config.toml
n_kv_head = 8
head_dim = 128
activation = "gelu"
rope_base = 1000000.0
init_std_o = 0.00312
init_std_down = 0.00197
optimizer = "adamw"
lr_mult_qkv = 0.5
beta1 = 0.9
lr_head = 0.00714
decay_fraction = 0.674
decay_shape = "linear"
final_lr_fraction = 0.0
doc_mask = true
Each number is 500 + 25 x the weight over its row's rms, rounded and kept within 0 to 999. Layers, rows and columns count from 0. Numbers have three digits each. The size before them is the row's rms in percent of the matrix's.

# q: layer 7 attention query, 1024x640, rms 0.0152, rows 140-239, columns 64-127
# k: layer 7 attention key, 1024x640, rms 0.0149, rows 140-239, columns 64-127
q140 100:488485546539522502469451500519494497496484485471504462548495500508471541532520520476503497498478494452488508498487489516474518525500536521462487486498503455453456519478466500494505499501477484
k140 115:526531525461496512524503502528529485507473482549503518477497547482478517482509534503531491529487476539463554500467485511520530499541455502500531452411543528508534505479446538504504546533505502
q141 093:499457495506486469463498503494513509525504494523481517492499512497471515554543474457482549526515495500494519563502463491498537479502500524478468490480478491493511500511513501476466467465524541
k141 082:491489493487528560515510473450534513528468511515507486448485530480547506480480540471484467489488491511490507518496448500479507490508542528476461483466493524495505491544492543542528498498500451
q142 085:477497511518467467504503531443534498503503494485489448463474508484504515522475475513461491472481514522484509512543513525487538521519544516530526487508493514488515452512526537456514518501489526
k142 140:481531471502510496512503515488536472505438475534471491463495547460524522507487506492488487510481531505481519488497519527481497523555462499500482485441478499525501554486484540498496514503502462
q143 121:499461480511517519495475504496512483518494523518479531463534512503508490499519516482473540516528500489507521521516463477499504510504487502480478525525516532511522503539492472520504470468509535
k143 076:546549478493507486504514493492530465496517532549523486432502496476498474478497525534472488502486509487496467531494486480495479493474475507477523485473475544540521470454540501452500518482515522
q144 105:552491465498517479493528502516511511528492524490503520489477564469566492542500496528496519521534466487510493478475451503442518485530543538526498505497504469477472507428484489555476507527466478
k144 101:499513488479527516455510509509523523453476528514518491514522511452562544562496492492504521499491471472450485485468461513502538529469489527473489485546490491493539511507492486479485495513537505
q145 104:521464530523466514512513522485515525496533487476466507517511511508495528453509504528506537493489472494499474524495528500483471520531510512539508480432533502446472566492500519488525517528470486
k145 103:484497498515520467521511476520493533539521500480500479501504524478526511502525493506539484491493455507501494496494475536445472498511520470505512506495494473441491519485457472469511539517518473
q146 106:517464479523467500476499495509492533510504541541552477480525483508505516541439474494489486525514521462508522499500488493460479523463489513507515496493545443518503474478508460530530434482551473
k146 101:494521454495469458481525525499498514526520450520452529494491515500518520537504488486537498516487512498479529481483487507499541499504474543541505540518495524517520549497524522538517501474513467
q147 104:487531478490513499498514465531511508558505501493500497471463509540485514514553493547469534505456494502529443504538473486500531521475505501523502515500504497481512545509454511519497494478455505
k147 102:539470476525527535515482487554528480521491545534470557514468457495497471506471472523509494510484518468490476502522448477534505496507498478497482502445518532553503513493513489517483489498471534
q148 106:504477507470474517471510528503471490519547465501531521488501484515479533511512502489485541534460475536527520507550473480579459477479533492491541503521502468494497481539501505469478509484501494
k148 102:541514492464474514486508536500444477534517530494523506484516532544454503503522525491496521533492502484512506484505444463503554476470547522506521468479509478523491510503519507503443484504498550
q149 104:485490503548518436524501557472501480492494520502474490501507512502527455522517517482506509491488526505485482463506508509480494522500550478509482481522529506480475546504470497528486504514474552
k149 103:519515474517525472518445486456501489486519512511467474489513567514516535507517540486496527487462510498494481538508479498509496487532481509484464543469509502447508525486516476499497492457424500
q150 105:501479566503541539472495514513519528466506469514546509540510479520529472503459526471501491500494529503468491507513500471517504549510514515507500473473502525459473461529522559558499486494467520
k150 106:498517546526508527517522514447495477469516485482515536517485540502505478502468471491485494496473518501515511524508478507495525480477499530493537489471533505501475473517477543542541472497506459
q151 109:520457491497490479493462499533485566504483518496451467508487472485495520487482530482479506539546498491494530504549469508510567536531480488504516512503454483521473486489519507471482508487487502
k151 110:554508498500494475483463569533523526469491534488499504507453485459468503492531512493476525502503511536497514531522446505510560538473435500471525505486494519480495486518517534492510439502472505
q152 103:499484524487528462521511471507516466457514512513498536489496526537532500524508480525515479495502496507487492520516510496503482482472480463512491504513467523516502583523505526482519501516445489
k152 102:479512493519528512513545491513500462498475464489471490505479569530496520494486509509524498512517529526486516484546457449474479492495507504496513474468490530522511548518495544484455528450478495
q153 105:510506519476471494501490503511534494504466541521498532515507532505491539514467511502489484500500531494492493507548474547519496478503489515490510541515490492552497494512510488502504494451525537
k153 100:502508481527539491515486508510487465514500547504543528539515518495514559506483515522504476505485445507505507506511487513508528581525472500519491517501520480513528516490497484486528491514511502
q154 110:553508497452426535516448523502519485516517490496489518509547518516457470542486469516493494490484502510505499494488508498515473475503499504496535490486546485473520501490480500512498513513504497
k154 109:507536505528512513512529491531491513484467471536492541551500526517456501511503456501516522497493484512489518478507475483500443495483506510507488493472519523497545508526496515512512523541494499
q155 103:497485472535500498510527539477500566505502489457511510489555524478484576483505513437520477517500450511509488472487515447481503448509508555466515484513510503523498472405512500555466494507534489
k155 097:441501484507514501512491514470496495515488520515504457441508462489527490515491511520482517463473477504503492480475470490453557507505500519518501507527491465479488463484469499507487533495510474
q156 106:488509504469512501536456510531472487513482534540474497512516525487505479494494501513453518485514477463539481491488491491509451474542536519553503490520493482516505505492500501493491524487504473
k156 103:454505522524486520502510528540485535469500530530489522551504507451502484488516524453512491514519518483505452521511483515480532486487520511514445472508507493514484494515499479515462502468510534
q157 104:501513540510547494494524466540482460515476511493496529449500474494511520492486475503492451493518480532460508467512513509508474491520548528541468453504494522485525503527488529463494523502444495
k157 100:528489497524513487515488454480510489527474470552515492486491479509473488502465532493522491512495462502468464509547500519489462521511523457476457493466518539500535487493484542468496531505500517
q158 098:529467472510515563486501539508516486481543519484500506536485526509486510509468549447503467511538483517503522496475487495492506502482457503525495524528536519505490540516521506493499496485479487
k158 097:470498493499490506508510506502500512482518483438516499488525490481529487520537495502502497510516487480466519425507517515480489467476526502527460497521518463500516503505499534502520515478504498
q159 103:554507532479497506531483506444506488514497545469533540524475472538535552503489483537463507506525483508500513430487512502470489490501563491496473511493514516462478524528504491490495500504478469
k159 098:486476531510465480461518507457481477485508476474433462519499484492522509511494481468476498465493509499502497503516505474470492478481508543502525499505526519485510524517517474523460530492469485
q160 104:522476523491510530494493528479500499474470534482508487528502533512461487516536517451490510469545541495479540517540479477530499502509506502507476487478475476492514516482501537500535474495521454
k160 105:500466470485486484516522546524501509494529487491487494515478508518463498498526567478496544501499516510530510526513483506487484475471509485526467472459546510515509484531487511534533501492488516
q161 102:473499534495461502508502532514472508468486474513536494467532517488497534457489497487503510446494517499477490456525451469462486471504496504495476511461525518496539493529522535511515496528514501
k161 106:475514476469495494514495483501458490520435476472530465469476497471520526501495475506483510541527479479483509431521511504506540514521507506488509498491478506481478542528499518531510496507509464
q162 109:503489511497485485534491493494521499528483503504490522507501463486497506482481443515532536507523481519491482501521518534490497473499537503522539482446463541519487498518501539455487509477482511
k162 109:489437488508509473494461542520519491497460515481508470513532476526490530459514509547477491473511496501486487504499483498486507512474525465517501526488494498498496497485506519431487505498451489
q163 102:493499475497500466510497513536497527449522506583518530489485474462530503475484515466539485520508534512498473537511501541513503481482537520515459509485483505515524484542528520507501496501502496
k163 102:470462465469481488497493501475490484492479472504530530506489441478491509530472484504511506470501523488466495470501515526561494507497513508536504479487450479516527500482493496480487507508474491
q164 103:468508511490496515520500493490496519456484478493525501512488523549479513476459516529475532471488492531524500434484487499488495513505492442463537501511521479498483460515460491490445489524524493
k164 101:503490474454493496517506521480456496490484469463464517504500552525524523502492486523446519480504461545495509478501490521515509492506487512504468507509473515476495515497490466490501480441495461
q165 100:450474502479544524504479544538490501462507479524504483478480473469492467491486491527490499498533509472499466537505491512447436517512498500507455501499509515491504473492529490483506543454524523
k165 098:506494491485487505498494498453478498538526461515503476538468489484486498489499459475522507468479502499498457455505521552479510527488514549518482496487482455439439522503515468478535484479504464
q166 105:492457459525464502524515496540506475496496451516484496536516450502517480486516507450501529513519523516533481497547499478480489485501487504491472501467521514431486539473493455497524497451480559
k166 105:497473503529528518517536501482514506498533547512488504510523480525536481517529512484476507491478529504491494494505519523489469511558494509508477460470489517441514535512452507564494527460503487
q167 101:486487499510498501451467510453522481511486503512547501478521462547521553489518495514482493514524468467472483487528484515478536504473491524565504485484546467462487524506504490505483497506512490
k167 097:461502507474500501495513523547506515532445527473520468481488461488502552531533518514496479500484464507446495487539525511466488534503518548482522530498483502473457514460471488510490506564503487
q168 095:507451468471478473463521501491499465515511474518481521475491472493506445511475487491511510512474548530510514538480494456489515485477453497524488479543546495483510506501491529504483479512517540
k168 096:500460486527481487514543475457530481501437445491501522552499502468524489543492473479520488505500514482444493484489501490517467532513483516556499517520483494482483525485501485514525491489467479
q169 104:481541505480516495534496538474522486500493446451494483523495530513498493487498490478498490498485492451489515516488496503491536517489511524456488495510490511541518497481505487493524496532522497
k169 101:510508532477465489519520503503504502519499500498530465544510473484500537555508497555517503522474473499473512466546477502485539523521502488528497483518505476478490542481484512482580501511513548
q170 101:514482474499527443500518504519524490481472503523479526535476495468480578504472543522485532503508553496472474507536460507483448480460513513469490524514509498460516528521510511524525505530473501
k170 101:494492533487515503478509498543512506486496472489525502511460500496549504529492497513514497519481501539483432472507472488516515450506478498451537487458459505507455488467516510530516492495487511
q171 099:488480520469499511491467525497519519478498483502465504542479471540525475466488520535483543471523513499518540463495453496488478501503542497475532502520477479476506482504504522511446551522517500
k171 096:480498521546482519503531566487452492527490520533550507539462518498498472453430550509500493539523510503512453513488476507473476503522538459526485495441504529460522470499503485505505456511502489
q172 113:488504486500469491501481484532519469473497438503536481486446483511468525528482480461472453475557499519528472555515508508478514463484496445469497490509518487519495537455476485501494536531525480
k172 109:484503489491487467509490503549495488513485488495488503495495514535473530524529502496473517504527468528503468530484432528496486504503488481484476481477494477491519525439454553497509536493510477
q173 100:478521552472525512499511496509462509507529539521509469499472464496538525455520500541494502485462479514491485478533511515486504465505524485492519492501508506523554497515506488464476486523508563
k173 101:487516487521517482462479511469513463497516480510472556503449481514504493512516446522454511455502501493511495506489458506485505468475509479509518520520510507488508506511480502416475474505500491
q174 109:508492447481519488529447551551501474480473529508474486483467477507515538525561505482461458482519479509472447525543527521493506478480457476522538518493544459500453501523482455437501495439497508
k174 108:494482497523508457473484477563516475493477512508508506480496542511498545506515486452435473501519495501535440539550474515467476509495422491514506506503505530504514516502511476462493502492539494
q175 102:471511484491477513468517484539474534514485526485509489512462505501505534509521514480474483491533447501505534462502490505502484481502459490489501519488539457472497487493495529485570505509475509
k175 103:483474501511484498489476467538517540510464512487483531489533502499519484485512492407462521480506494482478492480483499523488502573499501519524486482490535516512487488501482555521523533486538481
q176 106:496501484515503544493494517485500541482509473495508472480498501536485494513503510476506471469515477516493489502531492501539522476516525544501501508505446480435455497508516529523457525510505511
k176 105:498462524518515524532462488513481524494499539501520530508481482498469499505454496535476451501495482520526518552516490481509450476519502465524513509498496446427486460477485496470526508565499486
q177 104:507523477516539513463498518485484485456522481487475510488519510539493491561482501547486496478476491491503492478515536498492507511527428480492498497506507513514499493481530539479477525516503499
k177 104:525498516487530496505521534546504528481481521464481471473540454492546497544513540523511507474584464524507507515497492494522522455553540538504487527472473517543456511467520484479511485497495449
q178 101:508504544511490507464476483483545501506512504496497527483490539510509545436519506509502458535520477446486499540489504528520531508506499431477528514470485473515533488473479515484507475516515475
k178 102:488514547514486491527473468520509466496514538465474550518480515500540518491526495546458496498528468498508466537471497533465499529509495503467467495490522482547519478533468555494508455491499498
q179 107:537548517536481527470581457558481510510489544470504514480490491507503477497522469511521516479502487517503489501491539521502518565504541500491539495489470490502476475522515440518504455503487538
k179 104:503499465475559531471525505516457505509518501499507491519532501489504510524549489486513508507485515501487549516497487532561503502474491520486492500485517530466487517507505462520509506508518491
q180 100:516525506481468487510503555472473512465471483460494479528540469500519532508513481535484500470512538505518523503451503505481523489432546533527466493519497495499508529499517484533501471505456512
k180 103:540499509478496468503502544499544496502496470537500497531560518471512495503463519503499483510509530479516526491472466487492504467455483519477502489533449505491515511522501502518530546508470522
q181 104:529536506513566497467515509468506504541500524455503497499517525534539502516473500513472494515529509519440470494490514521520493501488544506522539469497486486510511538527463471552488498467497512
k181 102:548515481529486519505507494531503456476515508471499523492504491555486512544513501529470505531512506497440533482532492534533521498478508488506550473503476513445445546450469528494533514484488516
q182 101:522510500508487518478524502475515460517490474489500518482514503521433473430419483481550541501478489546515507486517498464457540459496476484514552528486484499494463511539480495507418508466499476
k182 100:497500496457494476520501502458513500533506475509486520465473513497469480444512497517516496538503507545504492531499516487481488465457552506535514489500532504481457458492470521472473488503517532
q183 108:471498530490512505514524505475502504515487543470499503513494555504443523503479527498518496477500458555497500511498494488562455497494509462462509567519484437493490548519484483531499472484435496
k183 109:481492454521504512480528511511466484516546528491484513483487517459462532522509456495497539504520507495502490494493516507565506529511508461496512492458525492480509497552491501487499506474473452
q184 103:507492460504485456500521496506504541502494518494497441452514499504514540487527441532467509506548490526486489489488530537481510482453472474520521546488506510485469529477511466485472498520511524
k184 100:457497512541537524513513465502537486561439491498497503492523499511503496495500492530494544487491482527475469485557560492469490467484467500476529503529486526488501521481484475495481519479500494
q185 106:541524460535510496529475497527494502478475517534516493516524490488517457560523492506520545501487497545487476493502521477466466505490501469514489425489487497472527497481482493484514482478515485
k185 104:510506493524510493536473492464539523513520442485488502459499508462494471478509487441488542494496515475520510477485529527485542533506495523518476468540467468480504518448486502522524532500480540
q186 107:508512471518495508484527516449492435501500516504509496519499529492451492516498529464507501510549455521424480511463479489500496483522524504479502446499473482460557484529502513499486514502451514
k186 107:520520495485515506500459491453511462482518482537524498477504483493476555512471494480521476458506472518467554503468484463525510478499504513539461508516492478517489488531508478469470483547511511
q187 105:553498507475479477497474527533493516478487471465510518514477505485539531508491473517474501498492496469500474548491469536525519477482482500451477484513504484540512457526495514479486471540513514
k187 105:502491503468551475489498515473515515479497474500470530520495523486527496562467481478506511515486513506492495494497531532456500503511496499481499529498545462516494508487479538502549526501486441
q188 105:517513503493495489565473496520515525485474469519502496500513501457530504509506489458499527522523522492490513496537483522514526530506505550481502534522434520448554501518522484516511536463499495
k188 103:511528473511517513482531490462517508490490507513497490547496514457475506489488486516530585507533483501508512490526448502499536501507486512479447503512492510437559497506517465506501500502458511
q189 097:486503490522486524523491494477514485509493518515496474460477518503495495533505518492520512521485489499453491545558497506541452488488529458547438525490488558484486514471473490528461487491469487
k189 098:504496469508524512494435496545494518512515521531563506513457503563485531514487496512521516542489521507521487542524435482520498501493486510503526493468483535496477499496511461493506486491495556
q190 109:548469502488533474494523519511475523504458466487526499526491529484491494541465496493534516501469511431512451510508475488494517474529494519509467491503479473476520474556520497498479486527469492
k190 108:515535487465480460507500509481497460487506479511494537493512482508535524543523472495509494541502536500454507505526467514508500515478532500446464488512521463539525493486494514492499491553508481
q191 105:496512529479516462503545490539487494474493488525511480485497494464544500513519484502497526454505533503538483506497502484502487505496563525455535529502518534497524494477488485491514504494470500
k191 106:477518435490488472489534503484481451519500521509497526488528510525509520490510508506493546479510520496496472515520481531492482472514540502483508516453549519471525480496500508514473517531519460
q192 101:537503461484505474530512479502499530513520524528530502504504477521454519494488487536507499477509496528486528524533487485538581508520475469540525525515440467515515524476525472540539463472523477
k192 105:515519489525516467542539466538475525490510491539474490491479488544537495541532496522518522519488498512511548503513486493514546513526464507509458491466463494490536527498487537529509475495497460
q193 105:532520475472513524513488482489517489520494497473471500519524492505477555505492506461499423540494537562464499510488494503483491494495529494461499528479478521486490491510504489534503493562492500
k193 102:524501509503528470533470497513494520459464471530513510482502455478464494511499472449487453503474552486497497489502518531530458494479522483479487491528533531491501484521482539494524511533540503
q194 103:558517516505520476507487495486498491488493497537477505509492478474501541521553487520479517522502519526517489524518500456482527495499509440551528505486553516546511487494520507440526586489511542
k194 100:534499491463489470466501533537489524450482522516462537516488496508499479555520532569463515470485511510521486481506508498481498481506474489483484491472484495545493502490489496496496553482513477
q195 101:538451493475504506514486518512518502494538530506486497488526533495487427505467537498499507508510549474530530519502491463495472516460464480504458515450504508495451519481509505515519501460491478
k195 106:532503458482531503528500491543507517463510480495507467516561511480470468507498473489542525485496523507512525510472516525461487466505519460501503476479503499468505489495486492518472483456479456
q196 103:498510507459512516442508547537536523519511466490496467503493510493517532526503536477458508459508464486467503469548478524448500541495475493510506485485489521481489516518504549478522453500497531
k196 100:513487518497511492519459523516500463486490526505525494502499504523524530453530540496491461461524524537491490520505494538443497494482500456531500454506538521535479483510501539492511475560529496
q197 106:519457543477468541483481545447468500511489526517490514477498465534478449525536500515527521533500519480506474505504489501529453497485554502497511470457508491483520484490508492506499483477494492
k197 104:487509471545513508512485519482491477489496542515488493530542516534468528499505566484490482480480458511497507510497466473504496518509501508489533490523496509500542480520536474497488464504503493
q198 105:511514498562470492463498493456494495517515478510504530496511506495485463491498492507522520474509472483503534473527536490484496509496458437554493526516508520559507475524455473492528519477534507
k198 105:450522500527475490497530520527441522517493500523527492517512524494472464506476466504505547548540479506500505489476499503511498465508469469536523551501465509579519500512451477462472475483476499
q199 103:471468481449458517455509494472511517533538483541499531473505492519450448469504535531526548542528516511473473525515469497515532520511502472512475527474475477566536532511515507469499522458468478
k199 100:507496495538486507479523484500528537509484535502487531523526469529471526474485464522505520491503470472506529482507533459548535530485484528552503498475482485501475512522488508516480514479490525
q200 110:497521480494506465512510510546487531520487455471554504484440478506496518506463486529530519501505462486500518526524482506479476484529509476507458491512462494470485487513468460496472470513531525
k200 103:536501469507498497497546546505522515481504454507479519497503552495470477481535506537522502440482500496527514509513457509464508488510478496532520510469523508504516491491490490524433497515507503
q201 105:503460484531503505519506544453540458485524521520497475512486504467519512473482527487494488473484469472502507528487490468495512515540524473492473472483520511541510478469514531490536569468519537
k201 101:491504513497497496533485542475508494516484491495509505502458498515528486471499490502476520503505517448535495470497502481512473434512536524502503493475464521547545512518516506520506514525489554
q202 103:477457495503496475495551484436502488482490532559501488476489470495532504509532488485495510444462543492463515519491473476502486541489453542528496520489491468452533536516481460508479488536476462
k202 110:535473480506490510491518505509509507489520500511537516528507490495549518491506483506497506496478522516496491504488459474487530455525486504507513507502492538557532538489461515527478515527464536
q203 105:532521500485492464470464525483553483485554526470531506512494487499518486494531501466504514473483525514494514513495487545478517522523503470530491538530508501464468515503477533476466472517499473
k203 104:501533485524531499523464484508508512478546496484496485484502486471492533493478501476512515480480546538497472498503495512516534453432470492513481538515494491520541506506526514531505441500527528
q204 102:502513503499537451462526500500515505525497500441492511497538485499468464524508473490506510487506475412519510472559534525510499548493532533496476529484463510533473519475477519535504474479520545
k204 100:444489469477457496481493448540507485476491478481515484507503465471544500519513485510556524480542512506495497533493485510496509516442570477480497504482471516507521509477503523478491478497533449
q205 103:460514482488481510514519480494485488502522516412522471510520530510507520475493478551459458454543500497472489478424493532543497548517500499512474473479501513534456521524504534531481523529470497
k205 102:522472501491500466498543505499472504526516504490510512510531471487505492520501486522505476499506505485505537498515494534549504488501525533512482491469481516518491474494462499490502481526496543
q206 104:519532528467517494490449527472527476544543505499514512524512488480498534536483445474494487461450468501482481497485483489518491516491507513504460495487499496542488487473530483480474485500484496
k206 104:512494515504519485509490503526522447475515522523508523485488495515459491488473507492495471461494491469481506517473477500474470494461528512538524493494545503563535517529511484506500496479511510
q207 106:493520481519514501525471490510544509521498484476487484501498495502451465481493524519472439480481504507505506493515526493502528513506458495518498492499525520516468463485529516503538486490520516
k207 105:478496496500533516521468479483490557487492470477452481489460526493519470535509512502514500542514515516470505487534466485464521488463552444558484505526507504469499499487504498475530464448538521
q208 103:485487520481493507449456494505539524500506522541544507518479479508488488510454517498480523481503463460507500501494527486504498495528516489511486518501529442494465500519510461485492474464494486
k208 105:474560522528483536522498517497558517452522539459465509498500534520469504527471489513473496524484476487486508472493487552519485486515446489517488532499481507495574502505507413517503468481503484
q209 104:503511503515495526504529484523479516517529480497517515517512554489452490439517512524456521512503474510483529510479455471500480510518531467517511499453504518506490518496516486474484500554479439
k209 104:528469512520489498466519491457504506507503500472453471505493492475499501529496484505498484491522447479523505514477479485488512513536517472497465501482506433469511533475473467542494474501537459
q210 102:467513479445488484490457494538465531503506469494488500466452482502477533503530501524496503539538493528509505501554482501503464508512518514535458476502548517432537522534505479478475502500523558
k210 102:543511468513518491532510514506513497530512492458514534479461516495504471490489514520508459448473465500506458519501498546503522477556474510524479489495473530485496549522496514516458518508494491
q211 113:481484441520475547504503486525502502515501528482544517507484490480532535490503483487541559497450483532450495473470475451482514503489530473496494496472530472504525473440534481496493507518473473
k211 112:488495474505479501478517511494484491491496463506510459470500468507539535473491513504506540478520447538512487458480494483473505541512507505498494487480529445533478485494472495476480510477518480
q212 101:488491502503477489520504526536509502487473469543515502484519460494492453549523464458511566525485550464501494527491480481443503521492518518520472470528490483512495524488499504482497496524471494
k212 098:527506517541527508459507481519474515468509481539534527476489473489481478500487492506512500503472480516509478516533515484526521509536505485533530482481465512511510505488483444530506472481549531
q213 113:529481484519505486506461502494503557523498501520516525496499510485501479546496485509499511506483483508455561452499490511481451480481488506529475536489490499496499525533478520483487485510498512
k213 113:503538502525494450511472504509540504508545476491511473534500526513521494534480485507503480509502493545469547468516485530521485519509494469502518527502496473522536491547512519521456512496547529
q214 102:502478500535527488529509533498514494530533497520497468514567483456479523480461538499482524488514480512498526501494499493492492449461518502524466509511514519538502471498521514523534502484534510
k214 101:467486524486476521503498489501482541458542525483487481461515536455468463513511503494499492458474491536501511520498486478496484479460457469518492519511496474496511456490519529519467529455482490
q215 104:513480574454485493478553462437562473461477507484516505521466484462507493489515497537501531486495534524495474511540532511493477521466510526488509491513544531531511523498479521488510432460448480
k215 107:514515490445532522505502500473546491507509488532498506496506504480497489464534510475503505521464536503486433523507505494533471518493486515516451452474478553481531480487455520494515470444529456
q216 106:511508520494493486502456565478493486479491506489473535494466476494520519477525547477524456535493497493490501492484511511478517519457515489534483494500501494514481505543497504469495541507483521
k216 104:501539506464491523496498529445544503491554475497478487496462542477513531521472504517504450521469475484481503486475517508510529505451481525465527516494557518505549505534510499470481518496514538
q217 096:454471503468500518483523539525484525513506487510495543505453447504520462495493528472525485549525471490508477592515504484529473539489480529451438501509524522518488503515514497496479490470501488
k217 100:502507501483491542513465505461484503503487530466520498508531528520530490494537476514475517515461501474517480512524503490502528545524492498543492483469536520499481522506474500507495492512506490
q218 103:526477506497496497479527505459492434508483488490504483518501464553519513501447446482494455514508491509516482488523551511492492531531507517480560514480531484564491502507473509505511453503534513
k218 107:495473483489530499490547489539500476511469523524500537551471518521533464537459505505467462558539520460512516500507486540486512505499499545493536517501512530531506485499496540496487502493515466
q219 100:501505518538477559448503521522456499501489490494487524492505495482490503523510522485494503474504509506517517481472495483505513480488521486481507510480499512527511496466454466485519539519468538
k219 095:511519525505507541504472510525487539467514510510493461521511529496518465514513496507520500487492501505545514480491495495497485479524554528481495476509472516496512487523491504542519505515513529
q220 103:520526455486467502447456568506509500471479481502486579479525514515523472498521523514490516469474487476524530483517473455504499478512496500491494500489523549471492477471524505495479530468534466
k220 103:519507509480515526474502534463504531487485437486545498492516543480487539517491544493507512497461454531513569470495514479491487503518511524500455518492503476481458510475497505524485522469524474
q221 099:513551464523513514467492500478518489494515471491488467517494500504518526490516495542534546530468511449451501497519513442544500506505526496548472519448499447554474504485487506533542533512501497
k221 101:463503503478501525503498522528508497485494492515526478477460462554522483511448510550533513520524493474474495503478526508513495525512505517494493501511514484544479528509475495543518506475488519
q222 104:510520489535506486467515500493495516478478491491499533527466484484539484521538492513505492514486489491502490509490488518504514527525502507488511427469466476534495462484509501493475484511499531
k222 104:475536522506458479459471508500517522474527522469524467472488499486523479486525487491525520485516513467477466515480452502524519497528488531491522527525515550539484509515499510495445444497479509
q223 101:498489516494535479501527457490543514486504497535534557487503495525486508514580484529488547475489537495535519467506474494448513494527529511537519498494481544500487418519491488479483473502489503
k223 100:503507502523488499499515517515546503500492516500526570541491550544519454468526522516505496464496516498470519482472519487483488523528512479544509476499510553518503466487509498491496481478523466
q224 100:546480488506473471538500492526491466522522560503484526513536479473500495483493507517523477495492495567531491509468533518496483551496490536525511485500490530508481508484481518495522469528469495
k224 103:520456507510497464555500514506501537483523520496504523494478509470511493493468510492501503507503468528485530479511481520518499519494508472490528507491491512530495481448489517496503499489438548
q225 103:516466482494508502502540502498523515500492493511483473499510489500586552507534494525485487515522476529537463509488507482547510480495533514467506503465506477441483417486517565512509529523485485
k225 102:517490531550517514480502506509491507512453495522442443482516499518544510463465503489471520485542530484478471495489503501495460535539529511475528472505515503527526467507518536485537501525545502
q226 105:499547493501490475485497500525497465470538510533515497471499494529495462461472525474493487503466484485473484504481464493518485519475540512480482493496487505460527562501532499441490476504487560
k226 105:484513503447494474519500493503541514516499521490488451466515521508516533518495454501491485511478437492466509515521464480517508503494520488498559509494490477506464578476547535462476497472470531
q227 105:525505534536482541473474461508516500519510508509494525510515489461541467490542497495473475487477493484485508501544536499522457493457488515494506493494505509504538497505520491488523476491519582
k227 102:465534511487502532504502474424506499477541504471500522493506517479487472546491490498514483512482489494511480511511489492519484523467489564489515512479517479460537506502497518567503457486499466
q228 106:479519505489528467505510501514470535521510475476502495485562469520476562559491468502479489474536474562507454514494473527509498494490476490522468501499464469460442532485488458477525527527476466
k228 103:488500485524496479489511447547438523452512488473503509463504504509480533543473520505544524471522458493511517511510529545503496494488448462530497522510479543486526467462476505438509513522508479
q229 109:487545542508533556508487523536503497549471537490516548514473499520506476502503513484502477517467499535507496493517515516472418487495486512500501516526460506475495475506473528527464523490482492
k229 108:478487503491518513490488534493479489474542498520487511512439547485493467526471516534507486503463504513484524502485474488481474472510487498484490486517525491421479468515479485461473523506515476
q230 103:517546531485459515501502518529513502533503465520495540515511528510506547523500509510501496477473564479490501534497504544486532491506527558468463510483509503516540484537521510544480475498511481
k230 102:517522527506493492507497524500494514463484511498490466527487496507522553549504479488523444492500505486485531496513492494499526493501575542518480547567482492521529532490477488487497512497490487
q231 098:543509473473470446530455495496517490502536507518500519485496512512519483511500488521507511488498494510509529489478493503504503465560498483504490536446481498529510499445493489480487446494556478
k231 102:519471494484520460509506489473521489475501477540511546532520472496494497483514501516472510501530454517464533502501489502456497494513469499502486485466528492486529514442502470470462473502512500
q232 101:469518499473492483492542508508480500509518469511483503472517462506525527490492493515571467531521493552489535521479522486501512478516473460523470448505480505535520527524495556466487512487469479
k232 101:512506494483444499499485515506517467495484542494490442476509514531504509542514487507508473487536504560499531490502523530490532495496514521552448545487510431521529463527542550466508500431538479
q233 105:477484501504512506505511488485486509522519492511532471518521449482522468476506473503490552474502492486529494499484505500477491517505499458514521480491496501508525504547477483498499507520510472
k233 106:510462546482472472476514509491494492503482500431483518525478507474531518490515462478483547507503510499478514488504495533518525501509524527497445488469510533482513519498449522542496519479502500
q234 105:476535508460462513467530551459477559492468465500491514539525476537485519496524518501486506481491467503527472508477465485465498493525510512461521557502525521510537488507513451509487462511476517
k234 106:465508489496475517482521572527527510447508465522489553567510529453497535465519471502472478480485520512524472527485493496490493478539511512432500536490530524526539497514492511527516505524464507
q235 105:496485485530488503528494519509496496498485506493441503559477542547507493513462513518475532515507472495490536538485472492536505467525544502473472520565486522509495506512489547563525521471516476
k235 107:536493501496530485461477492533475517487517500495471479500529493500514497505490529510518513496528535492514527497494479465494513487497544538490472522526544482445492504530527487525533541500497487
q236 104:510482516546503476493494475460530512480501548534499550478494524508484496523490448477524545463537479509514486482500517475562496501532482468498515553472506464495498477477457509528480523467495497
k236 103:462517465526465476496489479499466527500513504460473535531483497493498464555477482483485535537514468471476451488522513513535486488507498507506534515475491459475507509495485504518504537494511444
q237 106:474499492485498518491509501483501496515518511486528515480488503524499508474518545494500513546511499497483514486486517480499536524496512538528499436515496522467470512514477508513507482471478522
k237 099:526501526509463530504513483493531515499525513485488499490514479510498511491498529496531486506522528486498507473464487483498506498487516505515480523455481470437494518490493499516477445502525524
q238 098:475486458484473525507511543543486506507464520475529466504490503492491499523482516514487477470514499508494468495520544496488504525528522469546528498503477526524473515465479494459503535522491526
k238 098:495487480468492540493471520538449479487513475529514508540496506479522506450478506504494490526488500469560482462486488491462485530484546531510525504507572507503485516527511516466492509520482549
q239 105:487484500523524508487524513497496515493493523443524500465448483509489447508497502511543478500484492470502519525522529444505502515529488468503508477491515455482476501513448515485512507487487484
k239 106:496522503512500510526515537516464489546501508492487491496468508490495471494484514489513517554529509431485528518516507526522504484523499495489501494501463465464456507513473528470498489491501520